config.yaml
d_model: 256
n_kv_head: 1
norm_eps: 1e-05
rope_base: 10000.0
bias: "none"
parallel_block: false
init: "normal"
grad_clip: 0.5
decay_fraction: 0.646
final_lr_fraction: 0.1
doc_mask: true
train_tokens: 251300000
steps: 3835
Each number is 500 + 40 x the weight over its row's rms, rounded and kept within 0 to 999. Layers, rows and columns count from 0. Numbers have three digits each. The size before them is the row's rms in percent of the matrix's.

# layer 11 MLP gate, 512x256, rms 0.197, rows 4-22, columns 0-255
103:440529519487491521473540515433471526556558477453446526428463535546469478536489518467557479458524445504461451547455466514540531526553526491597541606526497515526493508487504449491548495514517470449522456529550541528515506473505486395571524481569440476537485492530486496497497619490549500488572459467547430503501497536454506452499539518536435463485497531457575540459500465547519586478468561464496458507511472537531524490418529499491487508490514555541477522504399539471516487475389490502481501443470489496525444545514526538583548535457540483516502492446533471508404493477524536461466476507493530484546519491446491603550466550484436494501519493505480453518500523522546443460549453468525521491582482468584532448489516481529545466518526480445587478448438520583502493558460543
101:506486502403457505464501480466423555485508503479546506474521423511490478535473424505488475538494569528556488569513500498424498519508481498524545557543465546499485477531511543437469433496528435495469520553527455475540553462456495436551541474562503486413529495470415580537518530475567483480581570481469367473544491470517441456485465466526507490459408477500498451537496531497492538401516548489513498569449499468535517443515546503527518485557503428497472470511453505519480491466486546555510489461542579523566511449545489525478491473488519497476481511462480424504477510523511475504480526490471592464528446530586426509523491494509481514487460567462499447468528496496474578469583468559464503526569480521478485430413555526535499477496551461528511571523482547569555507521547548
098:519499492476478555543578502471504520479469475512551477518502524495544493475514528443530504444464436549436490525517475501565498523494456421549563572526515488477607508495537523491475546461553448446504478527512450442458481551475555448458512529444493446554492470518508515533486404551474536460465485470531535465382495498557548595499564495534484504437513515503486504443531479426534451501484493527538485509557488513468499557496460489544515501544575491534482548521453439526493482430459502468572529430512511504472513512472511507454482524528464491429458488493508520522498452529595513557493474470514521471530534487524519450538548515449553537498591564459531521486446565402482532465545515419433452505554537586448517463435490488487504525478574502492500518547497609538463584457494482
101:543474554482519483481578464534488456515599485521531515463504593481539446471520471508473541528530536471398517471521429470532560519453508441492499545477523503515497547494531593529494487520457525505432509590453558521489504495446498471455509525508474445552471469530499501486574518496472474458466468546482548528454576568542455494492481460472505479471463568507575426432501468469450532401473532436535559460490462516455443494586473472514496521503535514445517506429576534456460507478491398481526519403475531479399495480522464507460462445434479525479563496499532543475512505526518502506434550484546452479503561542554496593461539488521502484516511557516537536444509495542522497493507521502585425506512531437535513516468480438491514537495533527455551517451517491535589515457537479
096:457460502525526542577572508467547507516522505537531468465446491546508546466492487497545537509469496414473363549448573515528487536506531506504466494526450528505408460468469459517498402501485474525480484531479506462494478515513555548490445453483505594585468485487474535442433503511500543482509527524501493514566459561468477478457526467502543513575466581541485457426510476496575518489483498511527498411542482445544499514514530521536508567493458552488518500453562470551498503494502466453501594501475485492479499554460553507566473521407474453454546484485453528497499475453487465572534481496537468524537502529536505453565482576465432588424510448484446549480517442430479499497516475400502436547494527557457507437502520441449531445485522561528494510482486486506552461564482551
099:509504440538580474501501485534593510465487375510487551574586546536517539486579472482428460496516483520481534482441502444548475464444496532487508528522553506502454505541498489512500491534514504511502432475511525496433459513415526607490518537467504550478576479468504518465488523522495507438544530525514430500457462521498490431425447506456542484489515527516543521489526526525443468581443526526479470502474503477429498492474500567477509584518571455494497502487454544520476496451487477432464557436471458540600473512531424495490549509531538502545442502532508456593496472547521566529446511598459458506532489489497418515531468461536544483482534519556425461521460541480534420527524504471476512560468516551514537463464522468492509522466509524552537545600501515547472559447453546
099:430419504554513506491484465477407522486539403454531485408487541450486485516422486473496435438510442512496489493516461522580516477454496484451469548451499500508475514494532500508584574546501441485486588476489491498466592530450466489492539477476496488516459476471489468491463503476474493547464517524535452533476479509461487526466499457495459506489450477445457540520383491446434490502525556516547471471526459496507547475488510497507399529563569508533521516378483525466501514519557491545521469397519502470491454429504459522529462465530484485431429511500484509503510507500559533546547467562562492461440538450554562525510459555515444466496510492486519571472510484437500515505526555545528524549521509521552504418484501538480390484477419487491587533493396507478529529533482502
097:497499526496534502496495553462453504492477511522497519535474538472504518450511501507481436483547484559451428484595498554533524398475520507456589491566530421499482546516463600495490476504533564559504490483516494484444454459469487452522486493527546484477524436556514453473525488448519446585517475563504464487443486448545569488443503420448451489499415459558570472441426465551496500571440545417515501476462505537501480420458541579462507589521493500507476507496543504518429573561476516444498542524495525538492542568448519528483486440496454485507499481441554512481573551463558497502539571447521453538506423493534467522475511485496534512487463523581502549480501491483540489507421502469418489423511540514470528489468548479534498479473475499479470500598490474434456542478520499
102:503419523510533481519517579461532495469488459555440513490480525550500457453487514486536475525460513504519479557485462473510434494462458477516437528525391496476517468504524522498497495492509513495461557508559512579496468464491475612493438443598456470493496485450511570511484407481437413530489531455432463489566479489523496470512493494373458580501443500557531501514550483529437553547450580432494471528519492542460554514490557461427475428533503503458486524482513487553515467505531479515497455471506476489483515491542480548489438516481584506549452567538478504492559539405425464527476487421506488520564486542502477491506563553502539532507523486526502532444555529535479505505512462498492582479502588457550518559497471600432491469512528480454493531451492509466477478512509580
105:489535450421503482506516484493446470574500502532449472580493501500496471497520481526504486515514548511527517483528529488511520509573515493496444547512558507477477464485635549422530420512576430458508501494512441524520515564578493521557472487415465458494535487442548530467519519548521495533512535528539481473474558507429499473517528493469471563562471554512458483467567435566465463548417559491497571468462586533517511504474535493522553562494501608534538477432508442511518545518596539517433615495530491493497572553522514504504461499550500569472522457507468500539530483531555519496517487508419550481522455543503475465506585498534567477463505474461509555411522510494477486488487554499471527448466495493453575492482486526509429504464497565457554504540508499514486477467537589
102:486493495514529414382551512499590522489507472521573463519438542519499527495469487458513562503561506515473509429453473486513518503507506461452541492554514502470587484496483519452483576448509506481472521497489468520429568500545532495535529477476506500453420529443533467484526456462518524517522457445494552449515468541420466477468444550508512533519417498523415437417523496512465507535503484534544507498470580437468495455493473591514488437576445451496478536451487517508509509495511430508486488536523482481510417492482600560493498515479502545437467509531493466514494557532512493511526463510478530462523492539541508436525514461452548418527585482450479435449506568556522484495487543419448479573475555442489540474485491544466567497533458511406467511435475542537495521399462533
097:511559578490517609544582497511573544473496491398480518476513447530554530509434526529533553523481504435575459481546534482553417588521515503428542500489506483417455543491518429459520520447580466606530510503443523441502545523426543452447556512504508501553516435510553437500458597529484553499520545512456558513525444506545539484501481470483478516445455536487476548487473484526462535526455510525471568481484540470505510456475517478502543501527452448473506499498533479551566470565548433496446490480514533563474554478481495491503510450487523542524527531482462467530422523506528494443440543519496480483479504422498455487474519509539516478536529466469544554500444492492509500493514513443524430542463523516487452460492464557505412354489508477468502554498496523513504464512556491
105:508470464460490440404529498482547468475595539496493474538533544501485507538556530613518475508561497558410510516467518495477482507498580470454520511537430495469469474540469491505484489495459459446481630529452513536563447510500496479461556515483428452487554413442529469507533498456530473433460525488432518554518509447451531569449572495500505545458549516528555506513504552540472457472462439541521544467582524469505565478491505448537543463552463459471480471537511511542521471491467534565503582502468459485484525458516563499519531505509534466503432555517445498579479419474438478518523474482431418512469466440508419465522440457439550545522495510557489458548487458515439548507458489508538524502533509528528488508477529488494447486472452548570457445467534483508539446498487524
101:493455469510474500507494519439538491500467478524504523536454541471510539416449526479443525478496531470470499478548487524544454579504513482573517481540511521519467541533502464399528433475568503560470516534543470422513472417460511506462550505521433508456523498552484455490542574418578481531544503544491450494560560468512571510550522433525439506550415505463492467521537469492469522524491540527550528503495464536541419440491578504512506535534410518496465523464489494508494553561448486496530440489455538440434534548536493455582467496502496494487459487520458541458572517543473511488459556519480513520575441486549508528479516478508502448471469459441482516463442546585532541456536556541543484462463535478573598480442519461504506497517511497568542530562575421507433565502485514
101:555514538507506518541491481487492484506527491520462492514575500507537532519540477477535487514490511528556505564452507499460480525483454512545484488513450459493429488505458509486492487521470438431608504420525539562519482574499533456528489528524508474507471490510443580482487560475513509485477501564443481564528479459410464506468589561445529521527489508603478478469537527427503429510462473536523504536491491496489493526505521505466496584498511518512553439479561487455455531581435521551601519446571513539474528516415556431473521512567435516452465502409477553508484479535509603438425515600515521505495424419524568492557518459539553513500510542552537463548564583499463532513530555452506515479472467486461519500541537538470473513505533467469546498507459542498410512493497468
103:504497458526505466572483467478515534494446472536507495494491574541571484442502438513436518520462479519547500469561566482558431511499421534535545503547581510444536517488506540509502456515497481501545513517515594523542509453521551438527506516495445505544498481455469489497575520502444486416456465511559527457491469513474489435468493478507484581431468536490495464481500466529465482479486496512445427570484504447517489498520498513497472490506495457548524467550556516431427467556533536482550427502481520468466551593503511494619481468544527478408476535515478493491523451541513500421491466500503573530527500555496532502453468475488488435518569529514426460533533532506443498488531591524478564446498448564635472452544511464470501535517480528503515396418473524492498545572520529
097:459473515450479518495441534486500518513504458508481559480449513482527478497593431578483535637469534529559512476456507469551514562550526492483538516537422486474468486500482480499572459427487439533417457483473496550488522477527526497470581464504534471472489503491490520537497502495530538471507470509539473469442486462547498549476577444484491464505532500510566545499453510540460557488466398555586483470485474534569523481465510518448511581567501501527567504497456563470567530510529496454499565459477544547500450495522437434516460496461503520494553548506538493493471575580514619445442487557484543494540530514505505576484485560483567508527459465526489532508498516494497529484539534510559530556411464484525475452534564544532501519456492542435593456515441527509458443488455508
100:413484552483506538574476469522496570445519486483471601496474428544563488538445540481416456567527503530464537441535471444550448502475463473462571525457512488482475486494498489441539542502430404481559520484579444545491453484518603414492472467513476501462504450474471478514472509514472506494530555470470481490512467498482500427521492509516488490500493499523469405527469497514490473535505437542500478521549507508570527468553508617555530442499507525478471507458524508491430458462480478577496525405439527495493500498543474468479487486496533506454501452565534441458486459506462462540590543488501542468557452499471541522533496514557489504507496476532454489506521529497494436524557523575622561561455472522469479522465582534556486419536466492516545486480486551520575491538531530
094:583439541519533435562506469522453492518476465461488458555464528457496484515507538541504525475576469496492546479532545523547512480515552461483563553532553522497520522466508496494543460495493508578524431463476481510565436519504450512481534572451505510535550543522435426602440496509484544514552514504413494510447546541534451537472523530525504400473488496550491449483488444547450469447477528528546490554494535542523503501477492490509518485458403473450452557444498541491468524525533530456496466499474495500543476508491470503484524561444461514493521513485554518502457511512443556478494473586518438419423509476479551402475528541512518562529449504525507520621437459526431525540506511453455423626556458491525564508485530524498452507484447594481464461489495485503529505498555458
# layer 11 MLP up, 512x256, rms 0.199, rows 4-21, columns 0-255
098:512559530489487481562533570432463623546504434458470441556536493537556524445490541545569462447510533515509508545470495540388478410530512483490514535541490528528499502537464454455508516520459576507545526488512476465437499503424486430501588504550496448515557538514438554490551529486470521540523525469516475527462455447496508464536573526490494532480524507513495478554447495497520418453497505499459532461480481453477504505445458513520565532561519499445543561442462532491410471505485544477524450524590524506490500466380559551479460502476490432436462441522470508552522532405513492542516495404481417479447403424508536445530509483499467526440528508477504487441492490519461506513475487494559465476548520555492493487513499534574483500499461487495501489541557498477519499473503549
100:486455554500471507497522462532423589480478482493526428499490511542498490576514484433504455476558490520525421468537475509474431498506460482454451525546509501457438448488422511514473500523531470551552554472438487389512467527493490456500574519556569551483477465504519495500509520490518433424550545439498476491557459513482439504472507537476561522438533454541589455466492533482475510501586449458490483547581561428512534451445500505559480581487497568507450488588410514487475465432491432533471524535500493495467531510535540530538563432456494451488488514495482467582492479442530554462597472473458518500538504516514496488449513537497498446519511467472557451500515519491498621487526515476514473465493468537445579426489508517475551535460503494529518497493481518411462526542477513
098:483549467465469552572527512446478472444543485499433518483568494432499524558496490458513488544500493544497470501611465475492529420464508442490540484449479540531490510570553513536459491468469470495463437481477458509456551509524565551469472450564517498480520555484445441558503482533478415554451589557530479442499464480518471556461530513497487510487487459554521439500498500469446529568498511479523530476481460484484465465512455489524444495523476554475566527451522440444456565551508535411470501539431530496463536570528488456512533553527540479412441403461468477546451530531495467446551471522491486498509531537442471412515522566501609535527482530502544438532463563531536467481511483460451545521477527553524494490554515475482473492521572449498560550550474525495494484507537395
098:520515494491525514430503495487481512470451569485533430527457448488473487462437488488515533499473505432558473606494546482446478468485519526536514466503542503478504528511486473469503433526457508552588475473589591499569526432481508591445477545521496543554478549426496527472476486451474519498452527509453488484461427516545458435514466543452574486480552558439418531403514542504576471487517451510471438502532543518541495529468439519479465567547497497504469513455567492470561497476535535516508442520521482502500474632455457537478520499546483508527511535525559483475409486475513485501514485509465573469531505531515502457528515568556492457527523493539459424514467598467488496518465561495503502571417502559484551480480513555507569466498447545462442528517491481467474539569552526
095:521513488505531490581511451469527469610488490476499514485486471510500492556518516504541554518506489529523521472457469430557407497527457437518540458532451560567517503474485514514547512503498558414394400497543486573520584468523492423593558540528497481490540580499444543516494421509639499440484490519469424511506491532526509508478507515503493486543431527481490564504517516437531598533453480480506470443550474439514427504502505439498543547484510485496487548434541490436574570455496492436486451521503470502502540512498510489547499476482529552464518516458515528482526527519466508549491487512479471414462510521520521549509540558495536460423480549563519511528494523479508466522568528490493472487444457470459466468485526495510489497404519557401488523477455514588501517507525445
095:479444505526596537474500486460547507471513510476443492528503528424436507592463409455445467493486561518489518551464500493550495469475521558492497521454515471472458483433534521529503483479465452463483452482537465450469519486470532506452532538454446481521528455512496461508410466508537484488511487483501376519612436537528542478435436493473479463509485527485543548456477502570474516571474570498518460463499498471468522530511403523517447564558561511495539524537446570413480551569441497496491508519502516525539502463509459566522514478454514437513470503547534472517505497445463548546504550531465524463501459472408445492521476480462440465492500463564415506492466501419519390507524552498541497567489464473486486448450543492498470477502527470477536452552565548532516521398502470
100:474524481551553477548532471543529497555479494453514496534505514471470520436449502476441461554483522499481557478520496506559416570486541454570520542501508524467482543591555519515459515577520475543441551548519479549458466489509463512510452467491492499545447507416501476502533567550556460480485444591564491516498516453543475458429453474494473536475457575533471474545448452461516501471441542502495480550503432480558458528484490465516470427554495428478430524429498467550493482492594520571508464514495521402502510450476495489538578500460505495439474497500487471469569483475512471504552492488469574503476519445440519477540483411555553499538510531453466449445571470460524503482508483475611489456502394483413539542560511506475510515507477471535529562546471511499475565505535494
100:475492470505510446513477503491437520488623522487532518557529472575546439450453543528530530451485531531495402527472532489501484497483503437460474559461488479502530456582540545491462477506489510380471498519448466530519521467512466487512554485581467507490493531455482517539559527519513503464510525579487498494450422492515465523474545482521439504486504529468481449486528579532504507513512556522498462454572504470488575488498441509501512461482491489506523455569472478524525465544521446578512492491514532524534479462510502521431537545504473460485504535532451486407442538496525455519478600500464598509500530509457491505491557502509513552456549554480439522448530487499530440510500456421591425552453490533527602523590561546467439583527420551557457483443477553530491509443487509
103:511574456486570478476529487502547548568486486536511452517528516480518538512473477470483521437542474466469500524475506522547552502466559485469498498480521419494471533582574541527517458510494531515456537515505481499522468495498520520494525427492529471548567486492511513457517490535497585453490430543410423500517507534427461480499457564516554487530464511471499559376414492487483491475527548548453556495526519475472486443424438545460482506405508494485463520552524500420490498477429519511541515497501574517456532468521504485546476537452529483504549453463428509501509500580417516577526419545496436518465582487483494544485411452546507544506533466484541532539488558514562483563486491504542517453510506515511438494493540532524496485482584487579427416531502453511412587521483477
099:480471492446533504470486472464557546463563501459494485492495489512489572516550506503480508453585471535580474536535483457485485462526491493474537479532411495417452555472462501506496512564498567519496555503543544398439446521483561510476526494462468566509522485525493481526507520530513529469472526478484564464528490544511594469506489581545489426536469485477452531551472504535591500477550492501530404450564509535515548559473474509464522476513473576570482477546538476568506476531514484470506362449508498455471506518538451551463454516443457479453478439494486504464485432595506504576469509560556467500490497507535556537493501465508522559545514545495545452542456468431524528442532497538542512563495489442457497527466502493527490509465413603503392480496514511462525550504523453
102:495495471520508500488482466537536526534503456452488513477508589462499431487452501478474500466466481530442539493510481596536509544478445523495473520464513557509546529520431458475491542542488562461485514481416480592443549440475552442558440513480561462452478518508505535485534541431559531511526499569485455513528562483554469450454519528508581521490509581509489577608525507510487520503478506502440428506473528506468446501484586510450467496451592529447476457544526478507489477489463523436502492486472464505470478459500512555491515466556439485464469546445520506540509484490503475461527463501523486511530453512508467546519406471586433507397536501532486530579472506513505527508567475437531494451453525574519510471585528532484519487590600486496460522490536384498506488464543565
096:442489429458528462477493506522502560468477456517584518488466599436565482534430454484387517515512450517429469459491487531530569494440469458497453492475476520482519462506490520490504564540516598493530516488472536536517451479567489505519507508467469521487459529543437494490589458460468403538483466497547546550535498518482482471470539466624544500529459471534534495464542531471521481502475512507470474484483498478436499486526460465475503481495478558427584553408497494450517571482527537490599494504474452454541427394496474459466444504473468488470491484477450511502562566564473430558507544589547563530496503454502521423484495498478464512508520517537528480488462501521438575540460482590477489552459561452473488515426480495457509493529476484495454521499467491535451451500502505
106:474510553555528503533509491545513567504506463533533421507509522493573550541456465436542483406503509577502478415494493465540597521551484543458501461511582555487453503487584555542533508499522490503523494517512515484536527470584543512499496450435516512532545543458483572554472562471524573567536491496547446483517448473448476449504453486526563445523428485549492504514475504542566501527462565463518596526478492551550524460555526473422504489503503537447471471468509586599538462448488440531504538508495490437473515533500484470511530458476544524517492431516468420424537542515396474499475554494526564503533476541452483472489559529543496536521434556462550488532530504473481515492491512543564458524508516472451539547514446438499487469523467417467542477572451492530516494488510481
104:570490539513557519553546485553508523539514510562453560584479496453514493488521597503434515516484478478506441501559443479465499552512543462470508491522558483489451416521514468499477556492500464511479429517458443515465477517547542436520510484458480519478468533480510490444521497456566518490520418510529486465462398449489493542600488518502502457393505539436543496436532533527573489525533498449581501514473466417476476520501540414506523502556486462475503491576467462535494449548444520441538528484451566527481514468477464425542447512502490495522578527498477493458491527537465437465482527472513546516549507536467510606519554517413516510491524542428523522495501536536509472401513456612449475542469540523419519515534495482485499518539543584522524560499545524507516513480458498
105:481512556458469540491569485521469452502493544528505514436494491562471564607575520590493510540521495450526496541544456475470521441508553479436523534483559517541438512465496502546583519575530473542485520496545506527502488430491526532498503488499524502515568541567514457458491504516492532527494413476498504528520541532535487487487504561517491482522484431532450521443388499480472584469458453397470476497436482559448478465457466538458491512481511544559480527495553452434469542467493453428605531498474451465492515488500487539511476506450449497428538478447410500467599487521511478489486478455492575408461443495484561493499444527509521483559563457557532509539576479500511475451556525487536552554482565493512530488509459470515460532469474523482482494488436438522598504477510494
108:540523481493511521529469468567430553459522469450500503503484550487494482532404533501522489501542570559475502483487499502452452464510498408562476415484494477459497609493480515526542535508425521517473503480431494531444507508450464438487538590561407504481500584536548493476476490507479446466488477504467564520514477509515533531430561481464539490491534493412463472532465533484447578482418478501495517478475492570533458544510525456507546505550559503513479528550461511512518476516518475514470528537470441546574516514515425424499477509461426408504523477539511530458460559433523460471453445484531502494534489511468403511528475557551514467481556514484475501495521510483552453451587455478525452497483506418518518482511397502518526453580569499583525510480464529464451473431464459
096:445548519526496500433542513546533481573511476512495536499514472475565493525463470466447492461505429587571520505523548527532460507541448575530482436541482491470494529444513481497544540564486481482541473520448553458451429436454499473532507506526502503443463435484413520527579483587469473419531496455494455505411535437466517432470507507456552525489527512489475527469522510433486508392560441494481458502483433493458550537514569506531521539511454518579482560496468567541441480445503463494536455430542538506511531446444535473485485435539553530498543508503464472509484561530476516507481495532456465377518507527514490505483523483471446496467575492494528479482503569492493511526572487509615420544466529493448507437467539464557505589495526513525504441512521459472491550510520488
106:497471429482515521395474444490480582604561598427451565503547546503503463482556405537514461530528558508530480530486553509491535503524470511497475553522462447448554531582465537514528443517487481537544523449553498481502545492547488517508464528505521540494470569475522543535544517485546531463535499523609469476485577513537460588503568507459421526540492531510524532454481582480456529547487592495502580452455576510452477518444475516541557515480474506576492497452512496509456453498498486502469483426529503554544521481498515539515539505426442561525536491458521521552537505490512493503556513487494505442502496526522543541459466495465507488441486492431544463504476394452461551523494445435516460516463519538551520502484485462489530531508587465534466456536468534521525492517541574
# layer 11 MLP down (transposed), 512x256, rms 0.186, rows 4-21, columns 0-255
097:541476496541492491482371494536493523557434510425471523489485506540579518471501581524568415490478411472506480516497517428505484497571497455519554448543557451449473518481489584487456513516468561482581504468481521489460494543431505548502563441470491520511464499508495533515493462519424464554531491534496471482501445560472545550504500496435486581480530458474577492476511505505496439455543475510481527416546517494453492496531542586545491506506510502522489502545413529527462570476516489530541554517509456507481472544496501511503501504517547457433526562411535518523497500385544468460472511518492515483606521433440564464461522558483474538453473466556509536499450486507432555546535495572518454549496493530516465434516486476501548506531564496495527549517545500467541485584539570
102:444452506554560501459446469582497566490475492562500513452469487501463491469468567510497521508549535517568484456508506450513449501431419530526558485509527510477393492553513505491488510462497493532556503526485476439537449508456470569487516519502544484460490449505433492472548456473556493488531492475498515453605433493438479592556475594507482540441452512470488466587527541525467461502507478553525470538455513528500550466542542480575501497487455552578559506587437552518426499431484493506549478516552539494529530506501501481518491481513437455531494515461507500480506474530515474444503606467529462464420451462505493491578484532489540528523507549466502463502493540470488561514497546485534542441561429508444541433445423491500431471546555460509445560488498473520590497487464456
097:504580496509474458524453507540535490489535574601523528482518523504509549427497459495536383515472508502519526528506525532506465484569555551496476498533514521580488559508482580501497487497557460469487465460525519536556533458482516580548549512468499479517560505422481504527512466517489478500529475460451497517431511405485488514491537507546564494508530485447539523526489492482472463478541468456480514519492531392424453477484577503489537556527469448520489464495465435538522524528501499545553450515475501418481487515543493458568451441526460470447489504540518532446530424491531560461455579522546379440489484544529456482464492489491448537507497429535512564468470512462548495477511507540506474536449541372523524530428518491638539528513506524484533497503484483567488568459488455
101:577570512513507541459501465575505416502455475435527487600461460477573466435460545412496506492468455477540466408407500489515499519495521462513520474424467519491490445552509460511519482466538491530433508484470515462527480499487548515458517547455506486482543437443501564509482453443553525522536482480446493508459528513509474475468453496501514565455488491517533457582460469513614548502580486479483534418523472537476530500504458465519505491558516508556546487470559500517478560484492436518547507505498571468517516475550482512507551518484487516333525543520561529446500536434452545522539485512439544472543475542533577543502520568549472492434501529516539464500453505444505450547469548520501533522474437473467511578486503566459470483457474487492546499483521451465542544462566483
096:548520510465497495554397544444451528529498542548573530502422516471527490511509525455543445496523504578480519550494525532565529453482538492513477462566512556557436548504497477446454497494458488524500503490517452575504480456435520537416529488469515491528544561451497548502461542461518470480457608540493479487510440553507472524452466405479536525480520477482492479542569471471458526437467507518426425554476468555467509522528409464532550485498519490507521538456454573471585510502483510531493455516512507498521522499475532459439497581517518525561560535526491459481435566453424476543506478480429563458522499596492446608487480499494533440521541460515541539494509502517501467536511481522461594512468445524463442523505542503474483527527472502543509491421523455533466558481414454
101:490458497518464543455490538488521559476460454492463507516587534515557584594499511480534543508443482473481515441484506445560470491463513540532506467464477503553479489531538566504482524562497492510496469466431513531469470517549461512488518494459564472477538458531509511594512468504518516537533518513547454521514538522421517519513429555488499487543477534524509601484533504525569472486551499493495510497466504495466479506486487554448454555521546503557481526503529497548452562507458539419520468437514540517520430533506525459452523506437553480513533530552529457436432422477467468512514540592522519435495507481522460510534536439472544558467481504486505599440533471486489430522485511517465451560392404461558409564499499531544512563443576464520534612569476504552499534543480521
094:501552527534465470552470454528521511462466473509483472472482485478469395489508469462487470510505439461529532588498463421500482453439498511434499500487542461432413598567458480485501529514572478514527513550474511508535547509441477504540456560473531566594445493524492542439534511481419540508439513541529472539431493495540530520494458500498543476469504500426575510475434463506433494482512543508431523548525501553505457557489461537462473525499526534565487479406503547488517474496513498472548540468541439517460480459485513484425511553546511575492486514498494405551510559529542534497545484428427456490428489499551473616519559464472516521517504451474474497521458539507511547477561480509508503441486468579560454481455506495537530521448506475512550562517497543430502576568542514
100:544557417524488398463500556520522524542503511481456583567554488473451537533487569481461506515572445514478441547469499529480471434534554494473517474508569560516457517481536537553514445462495546530487548564446524537559453527499484392476521509572507518541459508487496522520526475423405518485447519540463510496518462523496468475533566454458481496498487484534528443521506397555407474515507462469464488528644507465487496465484497555415533509418520522533442495524472513485555443528485431492555492492555483521543510481536567492473541570481456541453539465496566508514482562467549516497440574442470457478525539462466473510604552541562429535484458487519479512506482535494479467519466513511502488460486459537516492475542514542522511531484455503528505544443441493530529522500488470
098:506526448488511481519479428452458555579562462481570384506520511484507529529475506478552507540465502503497491494472475623508583454509521553460503465471467422496470520522492529432503575496517502484523513497493553504508499501480572592514497512526473547577488505482495521526467556493460561557452415507471546444507526518447461490543515497496531554459536488497549486554543529537494455444543564508502534493510496520499460541417439513558506501485496550542500524573452464478479483503520479476572406516535506470504495505466480573461434482531468481428517457606447469498488555506502547529512534513545523495442437567549450538484509537497513478533463502522420433545448529515457488453530506424448536606491485536515496528429468480490388536427505497482496547456517551482492554522491491
099:483433557541532509568512492447535516490563464550483506512495556553509474553559523505508525517566493493464489490490488502499563476536511391478541443491436545450460488527494503501457478455497483485478497417428531518495479478458437523421494498488481498536564552486448516487490533468503527465478460468465550450474466578516554450481522518512519533564462438623429543513518341496479493557522586510529552495496493553487508414534523497516529529531503571528515483516561471502527487593526458516508508444481494507522508521483535560524475507527508500527485526422439556465495448529426467481459503555521532503487464468442528516439474423425533509528431459473511462561454530476515534461504483476503481541526438542472485510565455505457506495451471570539508596503528415478467500481556451
102:537496543436516576463488536478530517462530566465490527464409548511495418526501533501479577517514538476523507449542465492497528472475500507430468509514486530465474508482358505482462511556513430429479532509542577520452581468434552462456535443497466561433522550499489521523560477455538472557433523527504505463579532509460529535419520506506487475488449415522448537457470457491492571496490458505467593477512589517484458454556473470486469496541541485580490533446547519553532523487433493485527497478441488513497492466419572450515529470440466480554468509499572468522443534535560488561532534541515479588442457496474463490517469475525510519562485512492500476478564573511549540442505547496452448577449471501557512496502476486525442511465496449495519489452488530462498507525529461
097:505475582460514597484513526465481497459520577430500551551530433522423570472525517482512580503481502505398537482483555520498465502441503499465509512445463504571524535461490481522498508522558495429520584443513481491526505519504536400448524501519495462516531522519508525625531468517522520494467560476581515438537499523480468476455525569485505577488450537493486478492435507488483516480505492517503490457422444476534470563482480511493478362495530464470464493474555471452532452543506433464529489509472522511470445437430503536463484523479492536459602535479490526461493510537527505475513495473529521506494393463409524459530476493550467531438516548497520494480462547507492552489573530542523425578597496500525498570447508533507505479529470448503470529466476492599494501496454519
105:478409485451533514469466473492471493483507489516524511487515577506529493522494487531524584504428463465551480505496518538413515512426580534516504480529484414577462466537464542509530506424490468465506393507498541446540499488504508517514507460564551485535524512490556551500488452512522511470458506464509498528452514518462519526501437508507438518452532513538377513559542522524471505518576478564449425483436580476578489433557515508456572514479475550526442473575532452495500510479569470552520488494488522530520420583449499483548496542535520473450539462502526488526497513493550466525496441510488411472545509552446469448484434538481503538479430505478544508512492501432509543473553454497444532550433543552459574444590565530531445460490487535475485420523501487517454542494541507
103:527530526571513481473432457551493501415470569504370517501502497528468583557484475522418540517491501543510451515488489450543523474520537574543535506486565518457553549533470450485529492514541571566507475510532470468534548469453509496494511474511549507460470475549523539500525519534594485551527481497484445450499520585451455520488500503510493516493502461489526462471466508474523505490531492466566516527438470397441454565489516500595447582516449493516483500517448431459521526419478454496471519479506507498476475422466484466456538442493484408452544478494532457508493494467546541534414525431556528481523532501553545524570531475500517437514514491477478501445474537498497439461569449537459519398510478487613468511474484589500487525577542527556531479459487527491499505509447457
103:493582569439564535460534469430528493461534516429526524583503537503523557519502505511437515483411539429502573576477492463518542528490469439501505551453485434490512515519516486515566527497508446493532493459477503516499512522472468460489386575539484467488490496535448545550460548529541523408473422543545506502437472535522517496496554573461463486523465503489547465539499514470511538529498489479487501463564537477487478488570507568463501495492510549510558557484459506518524506466516529542502472544525414459466538573496436498504543534467562509438470483560527585477544514536519496535403584502529462533555549568520459438471465451510457492506484475455462549495513559588518472520541527502588421558503466497453539458462523588476436487546489512555504521478468522461501475481549508
109:454550550412437513523508475576504572447481473456507506480497451502479499562497501468469531441495528519481502450453537525516436454541531512492471549537518509503459569367445539469505494466409547578478493494507536435453435526504540483507568518489494402488493489541522456465617483527456468491540466521521455554460497535461448549484444440461511474531505497532482488510455534549497506512470516469516538497463480557484492554503466495453487411509528442434479497477534469509516502474505464503485471445399514538566542527513445482453499457514411476502471539517474638488526448484530440479489493496484455489562479606524465550511600494556575502435474517518491501470476489559492496461558490459494441470457532478495494498454460459556572483533554490531489464498453525487514524498482532
099:543554532518485452518571451522389515507504476531515491513568450480497499503488515558499464502502429484465553601458444387561544572480489486487454520440432503508472497499491552478540512538504537497489439463454550512533494452439657554501503471536443481517509524437551538527455472409545443571551478517517498558451521543487523487503566492471490470510556495535518533498446476579548502492514464481532446508473497526483463480524572565549446525519470515456545502438526541460501486551534505512438418491556469435514530514447492448488466472537490536539521421503503494503480554490536469500518474502498507436565469513542429551546537500418482549482496504530502505507462495526511532522567482575489564546503523474508464510514547507513484507478504527529533457527588524521517520606561529
107:555567465428517551482514491554493514566454574483498416524447571465485445525510508498491489546470509468474494558460489553514476497476507494472444479491510544422504502496484576438476465530465508594539499441455583448482515519496409547469467423415543475491513512480520559543511545539531513456549467510544591541522490496526477511507506480447519507490557459469466533471457498474477476494473502402517500526516545486490519465470438497462450466500471509506529480515474453528470510473514519497430420513511510576543546484466526494508514504472408449639485508407538477508575543525488478551494485490547498484462531506472494523433534491460498482514482444476517636425431419453460489496448467442489522446587530451567476458514502470546489482524512468521502521467491448447536509500526526